config = dict(
    num_hidden_layers=15,
    hidden_size=64,
    num_attention_heads=2,
    num_key_value_heads=2,
    head_dim=32,
    intermediate_size=128,
    vocab_size=736,
    hidden_act='squared_relu',
    norm='layernorm',
    norm_place='pre',
    norm_eps=1e-05,
    positions='rope',
    rope_theta=1760.0,
    rope_fraction=0.25,
    qk_norm=True,
    attn_scale=0.269,
    bias='none',
    tie_word_embeddings='early',
    parallel_block=False,
    extras=['local attention windows', 'gated attention', 'exclusive self-attention', 'value embeddings', 'learned residual scales', 'capped logits'],
    init='uniform',
    init_std_qkv=0.0825,
    init_std_o=0.0,
    init_std_up=0.0825,
    init_std_down=0.0,
    optimizer='adam_variant',
    learning_rate=0.00332,
    beta1=0.9,
    beta2=0.98,
    weight_decay=0.016,
    lr_head=0.0155,
    warmup_steps=274,
    schedule='wsd',
    decay_fraction=0.772,
    decay_shape='pow',
    final_lr_fraction=0.0,
    batch_tokens=[8192, 16384, 32768],
    max_seq_len=384,
    doc_mask=True,
    train_tokens=136200000,
    max_steps=8418,
    dataset='wikipedia_en',
)
Each number is 128 + 32 x the weight over its row's rms, rounded and kept within 0 to 255. Layers, rows and columns count from 0. Numbers have three digits each. The size before them is the row's rms in percent of the matrix's.

# layer 2 MLP up, 128x64, rms 0.271, rows 100-127, columns 0-63
082:138090097139116145080099110121114132192121168116116148075067115117115160074155132154106136141119071158169127178116109155087174203116159148143165154125145160092172108108144098176118052134091110
106:159164148069169172133134113093119114101108116071148164148150155207090110145087120082140153144105128143060117125112131149090116137195135138140115175184112102106117155141124160123126185040119146
106:093108171133105136110113121139184128072171108064159142148141161137108149188130194133098125105158122112140146095104110204143095125158162141128107092166152091076071188125189151088138147101121129
098:112097113074091194081126142109103184130130156133161163119193118092117099126080155124105129073116112151108142113137086155130133119167213129177089173113148124118132139075104090172135168123066137
101:142123127138139139095166105070127125197180100111125164108137127113101134083141187142203166157082128119147145080162065092132128138095158154137069099177096124103084134165153177118159110138077110
105:184095127110077155050140123134149159111096195102110178065137178116137180136143114097133124107121081094128115165106160110120164115104119143075143073146195164119140094134106155101121173127157088
084:125117088140109114159128082164108222090151111153150115113158152112182106131174152155170116145182122081108133087121123106114063174141106180105164139065127104112126124130114093189187090116112122
104:135069115109116133081195105118157093142088162070126144125136090103125161115166117157098162126126080178119098137182108117202093077121103145124101150110175150174106112171181165141158127071149132
102:102117168101064182104124082099172124094185162160118098162144123171117161088144134108097154187136106098107105086211121108126128107133135119133104127119146106158083155169151206087109117096154164
105:151121083104143150126152076130086183146155111145094132036151148135145161150160196138101078119137108150159117115173081079115104095116135148109146127067125147127167112120094193108136140117062174
091:165129158109184137108147069149091134084126149165145112124096078133117092164153150150174139125162027163207112098116171168104125157162136135132101132109095126130154078142164105101096074106127134
092:161138164180143180127166093142163118118156093084158075129095182067114120095126103166144141105138080110124079124109107103138082106138116125100145131083135182120112127183096176093114206115179159
109:173127138133134133135158100086158130156161103046186075164118101184073177133142111126124096129137103097148112135116175113110148138120134132081121148126103077119131191187137136105140177149168045
109:188149196093148114055114086115159137089154142104177175195162124153106166112099088205116130134146052115134136120117189129102124090107110146107155111083134105089132139163132143112141146109134137
096:135139145136088120116086079174141124095084127107109097083098124190151112140149134155085153127117151088132034094184146156162118109095116120155128216170091155117104177148157134080117140095145137
088:073080144123130148089086135065124144153115106152188159131132125133133151125186165161088147130129140121130083171094120207129110134101154118185153105073152146071155120077092150190131086146097124
101:126150103121117159051130099117142158136129105061153141172158161162168132145171149141098139070067088115086134168128117115073152151109115127069091189135071079112164127108102128142162140114186125
104:140090140130165136111096133132085139131151043108173157160086079173086109074102194126172151158125068117128116132104135161084112133127137155191156142162161150068139138156127146109125146073122178
092:179122119162168122106125095146114140103139151137094180135097098136151107040169192096102143095161086101075160143163129169207119147147143185097154139072161132124155118159132137110107106110076126
096:139120157104123173094103114115113125138108157155103103161132086119121178149164150085095128165057153102165137189177136096156166096114124079123167138143066180161102078080169059117139140126131089
108:094152189108102139115120067105133176067136113091130148158153131128102134091125170120135147129095121068151103128145126137114092106129144162203076131089167167162121118141094130179105230132130087
093:188167122102123126102115062050127208166188153075125147118130160166122134073164121146108136128118124136096136181160140100081099094093148185078162175125119112112114143139155120099142113117140098
090:161110160108181156107179142108072110081123108098105131156154072117095116150169137124122149118126093087139161105072144150092099176164116164144145214141158190064155088141132109101153119139165154
095:134078114104143143095163125094128118126134096095117079091089123094094145116139176159191160129172040139095158114137077117136106134137117110161147191112121165111178132140180070154161092106148187
101:116127152160129181100142054134111148092107107141117176159092186149105141120102119144124145132157120136130058173133066125121109106203121103079118069095139111112137173147132149183099143100127208
102:103130117112148128104158123161161137159119118126148156134103089189109140193140165098179092177051079192108071120205116101154120118104127107127082115128128129138101077125173121083183143108118126
107:156092160112146142168193099045125151105121095121107109126192099106149167065111105109150127126118126080132109135106131183097079178111088191185095153133139094150169143165142161100091145147133129
086:156048140076126116084166098183129118177134131135187097185130140089147171112124123150064096129159135098162144121102097118122145144113081122176157133092110185140088115196112171094117099098138124